{
  "n_layer": 9,
  "d_model": 512,
  "n_head": 4,
  "norm": "rmsnorm",
  "norm_eps": 1e-05,
  "rope_base": 10000.0,
  "init_std_o": 0.0,
  "init_std_down": 0.0,
  "lr_mult_o": 1.39,
  "train_tokens": 1198000000
}
Each number is 128 + 24 x the weight over its row's rms, rounded and kept within 0 to 255. Layers, rows and columns count from 0. Numbers have three digits each. The size before them is the row's rms in percent of the matrix's.

# o: layer 2 attention output (transposed), 512x512, rms 0.267, rows 97-127,225-255,352-383,480-511, columns 64-127
# v: layer 2 attention value, 128x512, rms 0.167, rows 97-127, columns 64-127
# gate: layer 2 MLP gate, 1344x512, rms 0.277, rows 0-14, columns 64-127
# up: layer 2 MLP up, 1344x512, rms 0.287, rows 0-13, columns 64-127
# down: layer 2 MLP down (transposed), 1344x512, rms 0.196, rows 0-13, columns 64-127
o352 101:132125122116118115157134097150104102153082120147122096117147101092121173125104093081108121116104151156138135138093095121112110111126143114082137126119140156174183082136118131073088095128118138
o480 099:092087121137122143115192094137098144112125140106122105137159097130180114133108113139100139134139181138126140129156179135107123111107078101179123127136115077114113112122075167146111102162160149
v97 098:168124120159147106122112113140140153144130106119129128137150092165165118109159093128146110151129087137125137132103084134143150115157119133158082119115123105115100156111117154074133131139126102
o97 092:127130128164126133091148125086116161172085126174122128139156147121137144177098072113154168085141161172124132128079131134131174158107134141128182172113144144180098156133147138122123113160111149
o225 106:150151130089118075151106088160147106102137132128132127132125120107112119102152114175098095136149140095107109129152112143106115150121130130126114123142120126134142123169101125106077094150138153
o353 098:143112113141115139131173140150141155158173122098112146086104110115135170130117125081105117124149083119156173132147137144113103093202122135134138143137074118133102133114094118145129143116136072
o481 102:140133091147140120132082138141126099160148127141126074143136144106166150090162107140102093119117100170127129138131093124167120122129129128115086095138134133086159097106164153189198135154115134
v98 100:115123184158112163103122140110151127107130138120123114169161077175149078126144109088133086123111167119106092108121138177141183101176131122128177122085119122144159157120135128155122145154107127
o98 092:152101115143132109121163103116131117129183172110143143106088118093160151123143135135180104115089146140107081131131108095112101135120128098167122132198133145119118122092117123149154147122149105
o226 113:144138096089119124145096150136104123112072113121155148159151120108099107094096138143085105124142144109161162129113161140131136140103115159096166119118101137170141137116148150115122113171112140
o354 096:109109119157131141121154130119156139116164113150131139112083130145121148122115128112151160169148095149111157187159118133088121157114129133124119134125155106083143153126115087116133140138165132
o482 098:098161134130175137120086145138161123143133126137095095145150146158134135147114118078114112121126140096148094085117162129142118113152123111106113099094177120105136136157151131136142132144106161
v99 099:124175128150101132141154138123104113104123152120137102139146108135167097114116150117123115117139064087111160147146162106096136153101169101104119139115114118132126140141132153115141126109177104
o99 091:144153083069123107121109177113126138158132118164147164142126170097107147093130097129103109137142147113110101147109136167133125191087115162127151134143104135106137141135100163073116120124082131
o227 103:085097118126127147109133078141159101154111147119167083140125156132167156146147134105150094129111108155134109105136128096116130093191159101143120100114131098154149123152151096178131164114098119
o355 097:141160166164160147130083076109142157135141125126145140164131086135071142086108119117109145114096152119120133104101103127138117080162104143168112138076139121131114113115120133139123124192137147
o483 104:134149174137072175137182093147095151132158127103128089104155130143093120164114155125112101135141104170149126153086134097155155162141146151125157113129101185126123121143108114134099100165164145
v100 099:143159135123101090148133132116104135115118141106143139155189167101122143131127131139119108136105110119064109122145079148111113120123121122135143152128113103154130151151155144146126121074072105
o100 087:155128152115116124125138107114127116136131142156141128113122110156135108165090143127130141139152180099110177129128136107147160148138123161086120118074129152104106100087133129181126141144171153
o228 105:111069085114151169138133153144091194154096147160149125125121123116122157063106079100152129107117119145123134136095133125098067099118124087133139147142160100140132117125165126086112124103100126
o356 090:132158144107130104127114135100134072117179069128137108134132120142115133151110173100157143152131130172133106145148135099176169157147105127144117129171116152111137131101147104081137094104088151
o484 105:143157136135068110135138129076146158105080156082112130099149085145162141165156120135064154138140115089115142134134164177102149136098144100134122104127108172138165141135104131135111133116132141
v101 099:116107116127109126170116092146108153148137152112133141121070166109153118133130132142167155063098150152099131158129134169172115141144129158137113105125153129157095193125128104076097092136101142
o101 089:096103093092121121159128139137138131138144136139138135124106192134160139143158150099119143098131116123130100131128166130139131099122136113114142128106140146101160123085184107125152119168122131
o229 105:179115129142145114100175102117117125114147143133116141160130140153164154095097120148110120172106157162108160112123109138181133180138089155118162142158082114155126138141105126115150136117100135
o357 099:111138164138143145148148145123146116129078112145069139120145123099125099149130112113096164159116123127093143118149121140125130101117119075148161116136120133133102090177100150156127120145135110
o485 098:111126134127122148134153086105183148159127171129129098140104089128107126103083148158154063124128153095141120140116131064123139095119157151139117139144137103105144134132160120160138114130095126
v102 100:107154126119122146120162133091134174133089155123092053169119123126115133138189145122126137128109064145089100138127118110128111114182114099139150153121154139106109067146117098087127123131112140
o102 097:086123152131128150140141101166155122139102102156104108133123116109123180113107138138118164122103147166159151090123133098130193125155117127117088093132110121125096132183112110141162163089103131
o230 106:116106125091151144121131172113123098152118169127139139152183125103101155157157147134121128141086116115137134147134153140126064084131155159129172158117161144132196176129101128137095136118125116
o358 095:088120119123128159099129126138162089086179110148140115066117127133128095099104149134102154079123156128141132152139093142153128136099126104137125132123120126095157126065160159103096104119182160
o486 100:111117177122116083111114100092121190116160139088137126137089164154175135142165153085141114175154083111101111131083126092083082141107144147185146137156143159125121070146102168147127142155108159
v103 095:165100089155135144187119095091103144173108082177090115137087121141150118153114086105161131142141093112148129141096102116161150120085153146150088145160110155142140139130112124116085138111169124
o103 098:116126154109140142067105135115119127083129130124090117180123152119080147127113104121119161130132119111104144123120176154152094093224149157149090119139071140117129128134153116147134147139102149
o231 096:136144133138131074099130124138120165140110139134167114135112115135130107136143151122123096135120152122084125132145138116131164155090097129150119117085140096132100108113090124112121125143126132
o359 102:151143106095086115164181140121150122105119133108127120092135148107148140125122101132123144144100093115120136125108098085111115149116150098117122150114096159163145182147132148093130108129138085
o487 100:105131106126166133142152118124131113211154113130134099099099098109217136131095130110129108099119122114125126134134060141125126142065148110098163139141127087162113097158146149110128070106101147
v104 102:132141161124119125138154146109125087161107211085168121144143108146166124105137075101123127113136149118176093112157171164104089115123139089125119160161118151099075078156136139102127128148153121
o104 102:124143126090125142099130198115146135096093114133117103119099128088142161100168134162117151073132163160121129124103119151169080133123128147134128136126126103149138133086071145154104140159108133
o232 099:155147128156169108131099133116120108131144116124113156146120146142114082101106158112123120110092122159154140140144142098100133110180137128119134095143088149101153168128129144146110150150142132
o360 092:117072097113110128087132145124135137120113163129153120125148081125094151123145102133140125149136081089096117117122116107164123114111135127139121180098134109164120129130149111107159107113114089
o488 096:157115111149117152136125114087136123143104140126107102153143149141184124148116153085148091155149135113115139082118160130123124137084087125132109146150131121130110096162124097084102157129122155
v105 099:163143115115132080151121094119143112139140140105131108172152136143135160079125118142130133138101128142091141090139131133145171104100115094112083125156098152106161114104139120147125113151127111
o105 093:086113130134129125111101124151110132129137137124120145080156116160105104124152130122156135123145095144105109156201178137153098120094126150102132114103115107148166131110125143138121135139122141
o233 114:146115114139115150180164137128151138128119107136183167193101102130188118153080147116124112130096156126137145138092103142141133157135140119123112173129118127162091172140119073097133151093101132
o361 103:129097131126095148107158119147101133094106099108105124112159184110128113149155113119152148130137108107126130063121085144093132125140135129105120079116156128148118070085153166137114092093128119
o489 100:162169136083113119093121145111163102135077140101118071156110139126103122114137145129122120112110143155121117118116148134129144160134123140183163119144100138087150144114126175128152126166134103
v106 096:165159118158119100120127112127135135110131121104149104110145102124125092191101148104132129139158145083124070126135163087150162139093146145152168121129144128078094106084149183099110160105128112
o106 092:090141107128111125146120117116139156112110098148112141136097136108141152133128100156085110147161109120124121074100125124149180156130117122138145143086144114095096113090157085137187138134158131
o234 105:146111200126220181124104128112125148131104150125134131149184122138170132155130149160156133143107121109106182151123096136141100153095123145124140107129159158142131147161080172138103142134099176
o362 096:092111134101120116146140154144119107145126094117158115082093152139105121134106105099101145151135150160123120134131129118101158092143145126120119152079124165127135145101135120143139097133128114
o490 103:167141107135098111116133139126160149126143128141126144135149120105137133113131161135114127093124132135149129119116168119143128146138150101106129098162125124160115167120147117080117166146088100
v107 097:109132118126096116141121095144106134110149126105098103131130129113130155093121155135131150112166059101117102133135114138083111120120094083120114094176115142157096119141146098093124139121131125
o107 092:100154081112136157132115152095133132132113072139120182105167134142147159146090177120132076118151127103091093152149154119123142071095096148114132159095120138180105143100151118112100109136110122
o235 108:142144168119112102120123112160171085100095139110132103145123117115155149151175100126139150149092101173139107127143129168134127129150140106130123119139147095135171078157079140144128142114116130
o363 102:130121135156152101128106154145138114126131149096102065124129094143079128113112106102128159134133124136115168093100134106119138169129129117124139122119111148122104161136142138130151074088128128
o491 100:066117152119115117139156121125112148092179140154128080135154159089102120125132177142104169118156154119167105076146122107124121131160165106135119152146156108156107150142096127140146123136112128
v108 096:120094142161121084138142113147142086123094074076112154180115116091152146174112132097138158131124118162121178125109126136114161103115150097115146097142100158106101110134128139130118191115138099
o108 092:165110126136164113113137133130137122177118144116165119139156114120147115124091129061129067183142089134156102105130129093142111107157103076140096147082149103108152142134142091138107088063131104
o236 099:083177169116107126142142142124121183136127127096125192128161099134063115127102124110146163117122179164149135144099131164133152121138139133111160112148119185166161171130116156110085144128139109
o364 098:170096108085136116066144121123118117120149137165100115109098153138144168137125101158130127098140131114113111175132072124125151140124108139125100116154108099119127137092203169138151138118135181
o492 108:102097141131167143173122098130138086165130062130151108121140117133130089147111121175123143140132121131119133101109137094114140134148145132151139129095164143140148119127109078119154146164143135
v109 103:089123121139095121112118162138098136132135141135153137075134141147111111127097103116116098124110131083129159093127103129142100128193107139110128102095124181125085167125112127140121095167140127
o109 097:146104128117117136084134148129142128090104161152160137141110110098115125135119200121129211164104110167095138095120212143093138130143108109132107114131138121141154148115123164086105113113104174
o237 108:077167125138130131174112101128102097171156106157139159186128135148179132109097108136128097124125140165123146154124110126131114154112129123203185160119130125153085116121117142121169165129135133
o365 102:161138127072138145161127124108128150139112145104103142120128109155110141156141135146107124121165110104175100122168100152107125138125161169063108131112089149160145160188161125140088095139160130
o493 096:103120073105137144108108133118142136099111133092119121106166141133116129147167118108156132086150156077099138144135070095132110126116161132136116122142177155123063119126161119175103109111132124
v110 099:112112132061078130144117141117111134106145160135122108138120107126122111154125136145123153135117192118104105106118120164150164145130124178132157143155122158108105117140099076093121122168138139
o110 099:101137162197110146152115135116090138111154108131111157146151134197112088150113118103111091146154168143142133155148141106119122134109147112149120118126176155142157103173167128054141094125142098
o238 099:133096089129167114134121120098118178141116171127152082113126094134084155112129115171177137090143118121147134109132135119140114168118121154127113114113135105128140123128094147162130110141104146
o366 095:098118098101122119144127115080135118088073097133096130110102143068126119154090166108116093121123120154094134102080096138133122101148175138121104092110098108145080137147079145107128149130126107
o494 108:153131174114148145098136148156139153147166160135140144136155165122137130095153133089164073079119106107154126118122136124083130148103132181116138135138095139088157139135110127161109149105147153
v111 097:116127144123100153137101100111131169132134144117167145118116116122131139128153136148165129147104173127127142092132088145121163152146161157153146160125153126139160122133140113081110129097139153
o111 096:165128154106124087145126107146145114125154102139174145119122135118114120107138123150141173116141148151126122134114067167142147081130121117114128129147110143124076118135140116152152142145148147
o239 106:111158121151119126102136154121120098139146136151115091122156075134106116165117141101113160102147124144124098156129155129128114148167134135125138103096159097110126145090124125155127129163153140
o367 093:141148055119106138106107125153144139110145119162134140125102148150146131151137116107106105163133148136080124148158147111132107145110100142113139115170126161125115132108119138137124116106072181
o495 099:091121087115081152172161144123135137173144154100138161134146152146165149121136124127148103163119192080087113103118158132134133119125122167128143121135161068107123115145135107126116153124108113
v112 104:106092165115179095071094140125126088133106152134128105109144148157150134129072151148123115174120119144103124114050165161099115106119106146143103165155139128138125145156121132118125105125127122
o112 098:172132105156100085130109091146116097142114147071137150148136144156132140119127130119131081128142145149121102127125091131091119167146160140137162166157109108140129169123142129125158111138108137
o240 102:117113139084152163155162153109127155143173113146147118076089147124121148127138118122112140133118110111140170141136187137109149096079152155133106179105114139070134115109092110129122119145096155
o368 100:120156127125124128101123133084119138132115136149125131136152136106128114135120138110130151123104114136120121097095102157145157159145094116129128084125150118145121116124142136126101100162132086
o496 105:091120123123135129178145179127140144140095081119094122092141173113156122155127135143096146120154120104116134121174159115182097127120111060133130122122122139129105134115148163156148132145138110
v113 098:115144141112115073131144191102153129112166147129125124139112138109167092168123113122114110155123183152153118089131120109111136133148117103118091118116076154136097122134139100140130126127145099
o113 097:139117116161138125130141125114138134100101110127094121145117122119116111107173142124127098120137159135107148097103108070185128116116180127165124134158139081135146156130121156124113130112120123
o241 111:164138118127099112113160135160150154153137108140122145115148174165115180132075174142171116109123141138142105131115134147141102114133121112093149136109113145145120123107178138133165110125130101
o369 095:140091147100130119134093101092133130088133154100146128137092086123135118170144084112121131101114131132135156146108109134112135135134156118164154101137099170059140109118137138141109123141160095
o497 102:134120139151140140164116136131166126174126083153109115130163173102125094136136093126118130184120132090166109102199119148118163160132089130149080112123135139134146154128107087152107158129140161
v114 102:125143121105140134182111122120131073132109136107110161146179146131132104119142112155147116119107112126145123084123155163132124139108130120152108129111122127076163121180132168112141119163152069
o114 093:163112080111083105129117119100119157099127135113094179138123138111154126133109092100099140137129095125155132115085106120135099111133152131112085133136155110141106132108115110127099148128116142
o242 104:101169173162127132144176113120103137119087087144120115158137102122116125111134149143097140109112140129115172128173134148119160131130117130129138107141095127099136115116126136158120139109183122
o370 097:130098126112110134097147143142132120144168117185107119139143125116108137178109097153140128147137136140151106131111147121146113136119143091117163130112139123122105149130137112103146087161121112
o498 101:124140113137133132089114128159150123111103138111137108129156132160116096112161154125145132130109139081120123116143125106117149120198134111137116101107154096097162124147117161149155100124135129
v115 098:168116097117173125147106114098119135113142166150100143147125103082123133156174124168098082149085144175130115174135174082125095137130098135140128097119150106072105137121167170153123086102112126
o115 089:125115078120116122122099105162126143140133111158141116117140123123098115139089114135107109117117130092126126120151111151127121129112151119155159128145091085090115117113105092135132116146142118
o243 104:126142155127103128163136102089118120099130125117148126113147107111139142116114137131136143113117124154122121117101159111123131109140155117135100125160135136135121162147120137157134128117148153
o371 100:137122176190113115131167145183144131129152156120108142112134192143108123073115145097136120134132103181142118138105156116135165149136130146105101152138118159162155104147133146106126143129171131
o499 110:144133087127149145160163116124140143151114135153123111151100116098151111158168088176158132150117142161164139134154151111159114154120092096102112100114148107120115136134144107084132112110088113
v116 098:093157101109136141108143073111143124097152114103152134124083129163124131102146121151153117108106153148121128092178112120137090130094147135138114169157123113120163135118095068152116135102139108
o116 096:119148086105158159134126132129114118133101100118129104085120133136101140151151132163133126149133120100068136171138113162105119141091148109116145103077110078124183127113158131145112139173145146
o244 105:100110141131103153098159119138086097150137127142116129137150115153149106139079098149167138108128143119159148079131158109153145107143091147107104120060140126114072091136119115133158138155183158
o372 101:151111183105134154144110197132130112123137125139174138135119116128106144116167066107085124135173122133159103147148074123092133116121117120098120146158134137115099082136104119180093077100092106
o500 095:107114068157143099150158085113162166125091149098173080126133167109122113109112130133133127130095118157150096129096131130108154112157141107133110117149128134147114167106095145116140106133100063
v117 097:102150123153120110152149123153109131091175151139142084140104133148147121128166104110124150105115114113133182158126118099134132168113155123113132184122112112101089145078121158094139148113108131
o117 100:144177134166105109121100114149133086108143177131088177183138122158149133133133135139097152179149111139121149138120140101142111117123146147134097100115088126137125153155123127116156137139122117
o245 109:139107091088155157167121144130111134116129095143152142099082134123103149108110132129139102105092147115075101133122108082135116132108114158111196157136123100129114112152121146188101126132133113
o373 094:134118136160137162116132121138135128150107135106160080123139073148117116109115094156166148119164120150184134095144130170109132128131086115138085146145151191167135112143173132120138123125114109
o501 097:128128115111121101113125133085134139151121078134145117089111129124081123113122107119167141093087166119162103115092140128135162163141159099123124122119137133117129087128137118087138145139143157
v118 098:140130129148137118121184105121130119111149146111148086094135110134104176129116146162133158107124136141156126094151179123083091120101094132123119111130128149155100087150114120094187140118127123
o118 089:134140117106145125137153133142144162185114115149116146150146123144152099117162120112146138166148143089133164161073143122138147099144121135129140118100115107146101123121139167131126119076153150
o246 105:125160113148097099114092133055124063094178116144144087133138112066111130139093142125117111151152113139106100092120091104100130089130117102121115141142095131147114128121113143132140140112119161
o374 103:134097169157147174123110145165129133187112127135145130126102121128175160142144134151109153118124123141144145106115152125108098132103127148145121169118147108153166129126103098107094149145144083
o502 105:147149118119119142124122144166082162099124113121107115136119107097089139147112136133129087110113144160105095111147133100112105146102170098125121108108126134060134117133130158128147118155129123
v119 098:155134108108130117111128123134152115142093168164163149132136114147068105132116126100098121158115139105124166162103132159132182131098125121104120129140094105143124104115173136136125067101104137
o119 091:143083156139130133158117144158144099128139085103114124099146111162119121164129147104130084156155105083110117098134148107138097170142079129075138133173141120141137125114131145115128141137153133
o247 103:131125106142125115115145112100125144147122127153098131129113105142158111071127128132166169160082137144147141123152109106106130116072120152115124152100125135160133132126116073103153167141099107
o375 102:141163144095119100126144132122146155127117133089129094141147179142134115119132099147118144090087122142156156109135143126151109151136120113151076106174166152140154092177106147129131101124151112
o503 105:108127147132174145108098134117109136119142165114164111140124087082110116108119094127080105095131133173133135121092103162151147108123147122134142141099158147120104140068120131123113133134130159
v120 102:145124122151176095133129126093134122125115137118169133140098126132138127081089145153136118141143145146122168118122115105118131131101124129098175149098145141102130146117130123127125115118095134
o120 094:125141092117155141107080207114107096176187121128123126090129104172149130183147114128139141152128140143142135110121091123150126155124147107133100118111109103113106148133146113146153131119094135
o248 105:121163088177102127137133063114125143097059120128156182139142134121142144115096099116118143103089099120097124129157145150124175109130115122116153157145119121115138110131120158122114147124151086
o376 097:096076150065129145123102149136148130174171137150105069102110128140124114167157128144151093144139120093142121150131103148131159147126128117117122108121133118125140144143110117124162120168129153
o504 101:148154158141116103158150152114150103157117117131163133164095158121086158146101152123138072120096101124123152177119181106171083178119117158131133174144122186151131092109167137136116116140098160
v121 099:114140135133150130142148140131099125144110108174129142089098101148087130133123182162077126128180143114112125121113181148097154142130133103113102126150114176168164156136074081133111139118120127
o121 098:093123139117126115112114123142132123105072123132155099168154188122111081156077147138090120110087121112146098161134143144083112138145109099105128114090163130067160147132120113157191105130134130
o249 104:130130119144116161153150113098136175167143088104096133155124128139148161113208108136166089098134140085156165121108129145151140135084179115142114138144154147144124113127159122147133137135154123
o377 097:101063105139145109138135128167148091120146133110138158080105124162134154116125104095133136144123101142108125133136118093124132119119164130147148117134094127137111123130146119109064112132120134
o505 106:155138128132113115154118109119154126132130139174094143099092118121137109117111171147128085105169171165102138086096165106143127118166113135120142115156088125135134161121077111098123176118146137
v122 099:130169112147120149094110114130106123182107138147105136119117133140145134135158129147127143096094135107138122116069096129127126118155130102135155068119111154158118124148147165094133121128144100
o122 091:159124131153130141137120133102149169122137129072176129173105086109168132096108116158096137139103112091124134118132099155138144096113106108117135117135122115129091105145129121090133154091092093
o250 106:096107144088114112154144112099139133145170129128114115121092177118139144151123140165150130126124157139147116101126144122164148148118164135125118149138073111167141114103087154114140158156152149
o378 095:136098171117146164143114148140129081089085132121095126126134150121110142115129153085135090090111061171124141118128124134093133131104131138084131112123185151116145144185176112149146102135106136
o506 095:144157119120121108130104161168104124093141136140139148104125120159117102151125114116145172155119142103139167122140146099131121104164174151183109153094100105136130100150151135141090150154116132
v123 101:098144093145122160088172124140174182110151097159109168095136119116104105142126128119133126147097132120136133118112151170111111144052090112134123172143145141137144138108112115123082118114124106
o123 101:169120168109106158105167115100163145129129133146140149109160171150094167137116132117147101094056151105104121139149100106141124194154146112128144154146146126097142187130132121124105144132131135
o251 102:107169096153143134141104110109116178109117134093162131119112101123114073130101112135101153115166114142114137087122139124130120113153113118129116145133096112150165096184176101141115089106108125
o379 102:120111159133128143114108170105110076119108110130087063163148131117152123134122153163151111128111137152118125123122154094131114109142154125125148125093171137108130140094100126078153100122113111
o507 102:123142127153166128117120141139088145136149138144134122144125105090097123113141144119133109141106118145122144099100083169119145130114119153131153117114135135135136120151127159133120151121103066
v124 107:137115120132153132111114138137139154111106138157126129112161149120141140132132071109126143104151131129117109171102153122160133110130174156153169117116153159054066156137128142159146124124119099
o124 100:145113110165140097132086110136101118133106095126124161145107099070131125114124125168185129094130109129166122123148117128152083098125131093101098129129149122144130183104106143147150107116173175
o252 105:087162113111125126133123153144137106147127121149125138122159156144121136153123152102135085160119123118112151130110157152119125133149122104110155129114100107126187103148119144109119151159144146
o380 099:120103162159115133080149103121083132096128150119131096115148149130080134104095124128108118076112114127145119134136125133119129117125104119107115149126092117141129120114137111118191140091125104
o508 101:131124138123181136141118146118166123119132126124165116129120136176123110078110123117142185154121134105134112140111125158095118161130170115177122112094151188100125121148153154099096131126125083
v125 095:110114100122142116131080131140159144087110125153163107150127126147147175163102124106126115119090157118116143155100119127130134115154133072128143145157124092091161146138110098128137104119123155
o125 098:137116150102134155130179116106123098141123117122101133139138067120106106112144116090150149169139127127148117132080142151138155130123148148086109117157127115139145126102187089142134119149181149
o253 104:160161125146149138128099156129118116124119115120137152135117147111126160106145099157157108115120179116096135120161180111184144125104116142138148147109134113138128129085100109132176117151118135
o381 101:128087101117157105152151115142139141110149165137128097154155182109113123174140114134111137109149127137107141093114064162115123148156120118178159152128157153135133122142105147130094130117124121
o509 098:112097124087144161140080118178087139136123118137138130109155134128185155112142133126110144138148133122138127130130132144126102106119113087147125097104094138154135148187168133102141106113088088
v126 102:131135132121125139129100159124135134125120087115127137136131089133129119156115168122155116112155152106129145129090122093148087117129129113115114141118082115111146121110143109146125151134103112
o126 097:114157132135104100108123133113137124125138172137134115089126112155168094089148125120168121134088108112127130110122143140077099149152127130148083114125119093157142099151107112141120121129136125
o254 112:136124152116113145154160112163091121164075079163120150151149139141138171147138124147098112165122096179091137108160138141175162149094135112112092131105145133159156157166125124111128111142100112
o382 096:130108127131121094119139163105131101092160125122091140134116120152093115126148130120113155107136150113147074163120116091095107104148108151106174123112135123120096140084132123131150147110131154
o510 098:110095124126112158156087125116136145100124157144142141147113128104150134097134149130103097128172116116091146129104090099166145126106105137145144128119103135108140116125116157101087160121132168
v127 101:067101116133112146158156125136120106099093133106189138136160116132109074163100125106127099114145099082115096096119135134148141161104075127105150107104131099142094136127099088134180158138147133
o127 097:117131131106140108097133133157147082132145126114139139130115153120131133091120110132119144094107109117107163145116126133137124110102165096118111122102106110128091099159158159132126089136126123
o255 095:121160123115139132129154183150154125105173122109114154128144060138097111120118138111132143146108130129161123093135164109142081140155135158092142126101095104149150166091155108117106175074162121
o383 094:177078114155156158163103094065120147115124111183133153119151172171171137121104143145176103101129145127132156116131098145083157142123152127153118147125132113111147182154093134128122128120156114
o511 100:101126111124135126157098106169081144085133133120131112137129116102119119128172135135115140141175097150172121140131099129157167150106085125096139058148108143160098075133116111158146129116145114
gate0 106:080136134145147149136141103166161086099122102142157138105129103104141095131117115142148152113132123115119120078107152141121136095115137162073084157108104161109128125133153105097110127129122138
up0 101:104059150130124138133123121157163179165115081153160155128073131096142167167136132172130086137113138186149095079164135117108120098145139109129135134117134123146119093127133118100136134133127156
down0 100:104142131144141130140128136125128073097149102146122139094150127140125079118078116103111117128096116099110150127118078140158065141154125116103125136115137143101086079148188116101114123130140137
gate1 098:147134140148124065124122162108117115107095146133117114144175121120134092106115100126093116127131104099087129124139170108108104142110189117118106135158118128154149132137102114127119107114136077
up1 093:129127155156074108139185076101149142138080097131113117175125131144155098110141155110124186121210115135082076119144108110107116130109140101087134108146127111116123092127157107144104149128176136
down1 099:089136107136143148131118144132110127113158134159100136154161131138119114159136103140112103086120095136126105162111140110176156145088137123107124134137086147171119106130152105105121126096098104
gate2 098:151123122137117161154079137162123120143184155137097124106167133137116079117096162117136121140130151132086104091173161090082124185123173140136105123118136107092111147118135131136106153167129138
up2 102:148126122113133158140106174182076132116141136144159181102175171121108144136114171113137157133139121150113132098130167103108152160143154120151113114122119116098077162114108099127137092123148157
down2 107:157138111086123123163137139155108120096126102136142106101113104126101132124141126135098151140170106166144142138124094146109126167150154116076185144116156141124155145142142113133167107134115146
gate3 097:104165097140131156203146097128133123106156168136120123144113145102179130121116094111138125148161125138139146167093128096121108098109118089111107126132129133100131139112135111122114125104132155
up3 091:106146171138133142091117079112136103122138102084094103128118111141118119138113139126130171125115151134110135156147142129142153146109072167162105100055113113134135144180133194122095153124107150
down3 095:135091164144099131107149138112118127154179140132148111087145087128112144101106168154142080128146120120131153162071107121108108153123135120100158168150074159124127139134114153127124137112115132
gate4 100:093103137114107197127134143131126139131110171136127095115174134121079152158139116164115169156155118113104142151181117107123144156139116106155166137136125111103123140133136156144134138141128107
up4 100:124172150167117097122113124116143148089148138108122143108119108151107138126116080117122129123130091144114137130124112149136106162133147108118131129118154130151094194128144155108198109076099125
down4 105:151149153144154111118108089136151092100124110143108119133122105109114142129143130097153109107121155127130136111101093139121121104156098093142135138132108099149132141128102111120144131110148085
gate5 091:154096115115098122134109165106133128116123144180134151128133122093113142081126129126113155122119136128123105120155154151127180143147111142094146156125110121109172138119091146108103135113158128
up5 093:111113160101141136096077151115154113153143099126157118100102127154145134162100137137147180150152099103103114152076104122158166108127137141091110123140168094150099090121107131086170133154108099
down5 095:120132101130084102153106160151160109155141131139125089138123136150156126140110146134117192130134082097113124134117101121179164078152097072129138103121130122122156100148146142112117123156114136
gate6 099:128141137133150130121132122186119140116110134147195142140136124139153144145100078140150123118118127173130113062125118137087098170137069143125082125118098160103119132132128175121119113141125100
up6 091:122129144131143166145165140132111124101147091118113062108117141126051101135159160108122188154111142138125135152119122142161111116084155153122158096101127089124121130142138127082122164185140091
down6 101:116105154085176116108127098155162155150123148166099127105127109104105103107140166109108125143122103066174147146124147121143140110127138152104110096165139133120147121179168123123116139069128104
gate7 098:163145112141158155129167120141156151143138117129096133148122128152111109125128112111137115114138103079105120105119123142116128121122129118130135101127113129106144102145120131094114135117123110
up7 102:130154091158100137128156102105175147122154142138163119150112151078132126090084150128135161133176130135119113161088116107112107110110146133085108136126097130105123110079118126092140148144117102
down7 102:143153130152113116131126163177156126151155092084100131158145163189153092099165112121103155176123131111134164091119141090122159114161130105093150146134138129134131151120110121114121122111093101
gate8 099:136152113114087138185116153085128092139176151113117088157159140144167126101137138129128160115111118115116130081133102130116125113094132139129153131115138114106148102140104099143128089193104174
up8 094:118127132135124104143140097166102155127126109101152118082127123120097087128137058117146136111162132158134103153114090157099160132159090124129129139081081153152117137109160118108090151108144137
down8 096:101136167152121140143141140161130134125111110106099121106088163153083106126136130135112143109121142128109123123115126166144158134069118156139103152123161171128115119163174123161139121108147109
gate9 093:119141136154163120130146141110161127137130150133179134134150139097097178132154150143126070129086136106105119126091130124169116119144123144107140095128120152126141173147100171126122163111075144
up9 098:129146140097134100138178123117140123162067155190128122105138146127148151136128138169122080137134145146159120153158111139176130119146181100111137116123114152144180155134122104101122158151125172
down9 096:140116122138118138154154153170164135113133150137142149120136101152124132102161168095128105139107111158152144167116105123126144144090112163119151122154131165124165139103132164135121133150104156
gate10 104:084102091166093109137042148150094145109163124111124133116165131105129135135125114141123148169129106083130155145142146158130127114123105127104090102137127097173155117109095129113129156161118138
up10 091:116147080115120117180126123128134111158142170161109131170118112106119168096131152085134134163124125141136134092170086126108081124086151108136146111146141108122076106159176175173134098105126091
down10 104:136106169094141172114164097103153134121119121153139135180139126113101135114144143195086120159119116107094103130115122128143126124154139121109137116130114102113142149147144090132154100147150088
gate11 113:108138128120112146120150135123156096139137131096101149127129128116129135173119140120098090160146118122158104163083134134120124126132117132089145151080112127085079090139104099102146115123165170
up11 099:126150129126163103151090160117152148114110092135112126123126126184134122111148160117152127112097128113156139089143122160112123133138146086153121111133129074133210119089120159176106130126118134
down11 091:128117137129134137138131141111163167098143123147141136108087140103146134112126093119106131075143121088108181107132104163150137137154121126124125133153109137134145147121132122131106138137097104
gate12 105:106104117112134138121136107146142109174136151140116113092135131159162138127137111089124134100155149123126126119082155077121108141166128152099123157136139168131161144100138129142110130129119137
up12 103:099127081166155116096123112102139149113131143171139150156126125123121112121111151126145133088144136177116140128114114122120126120099123143096112079135115146138127098121179127152120139107110139
down12 103:137122089133143122146122137154153112132164120165134083149150124097125122152150141111147071134089106160143136095121113148134112170076136152088115123122143103093134124100109145144153146083163114
gate13 105:176168108130125123114096098131165112139112146125094118114084093135147139128130088109133114142132131156161093086125131163075084133156146149144108129113118125116155116097118145127139163089146168
up13 112:103118136179132115166141133129125142124134149145153109153141110144114125116151111128144131140141114098143162093152143067157078094158119145116111129102104108120133125133111152120141136132144176
down13 101:110116132149166155168127132110098104140107150132138185114129195139097105132156124139152160106154142076098179155145149090143132139159110109122171110156123130134143154136149137144085140145147076
gate14 090:138094125142129107133113146155109152150093111176157137133094162129152086127152109118114104133145113105145091129114121111148139125143102105105165166114104148143117166161131144150162157169152122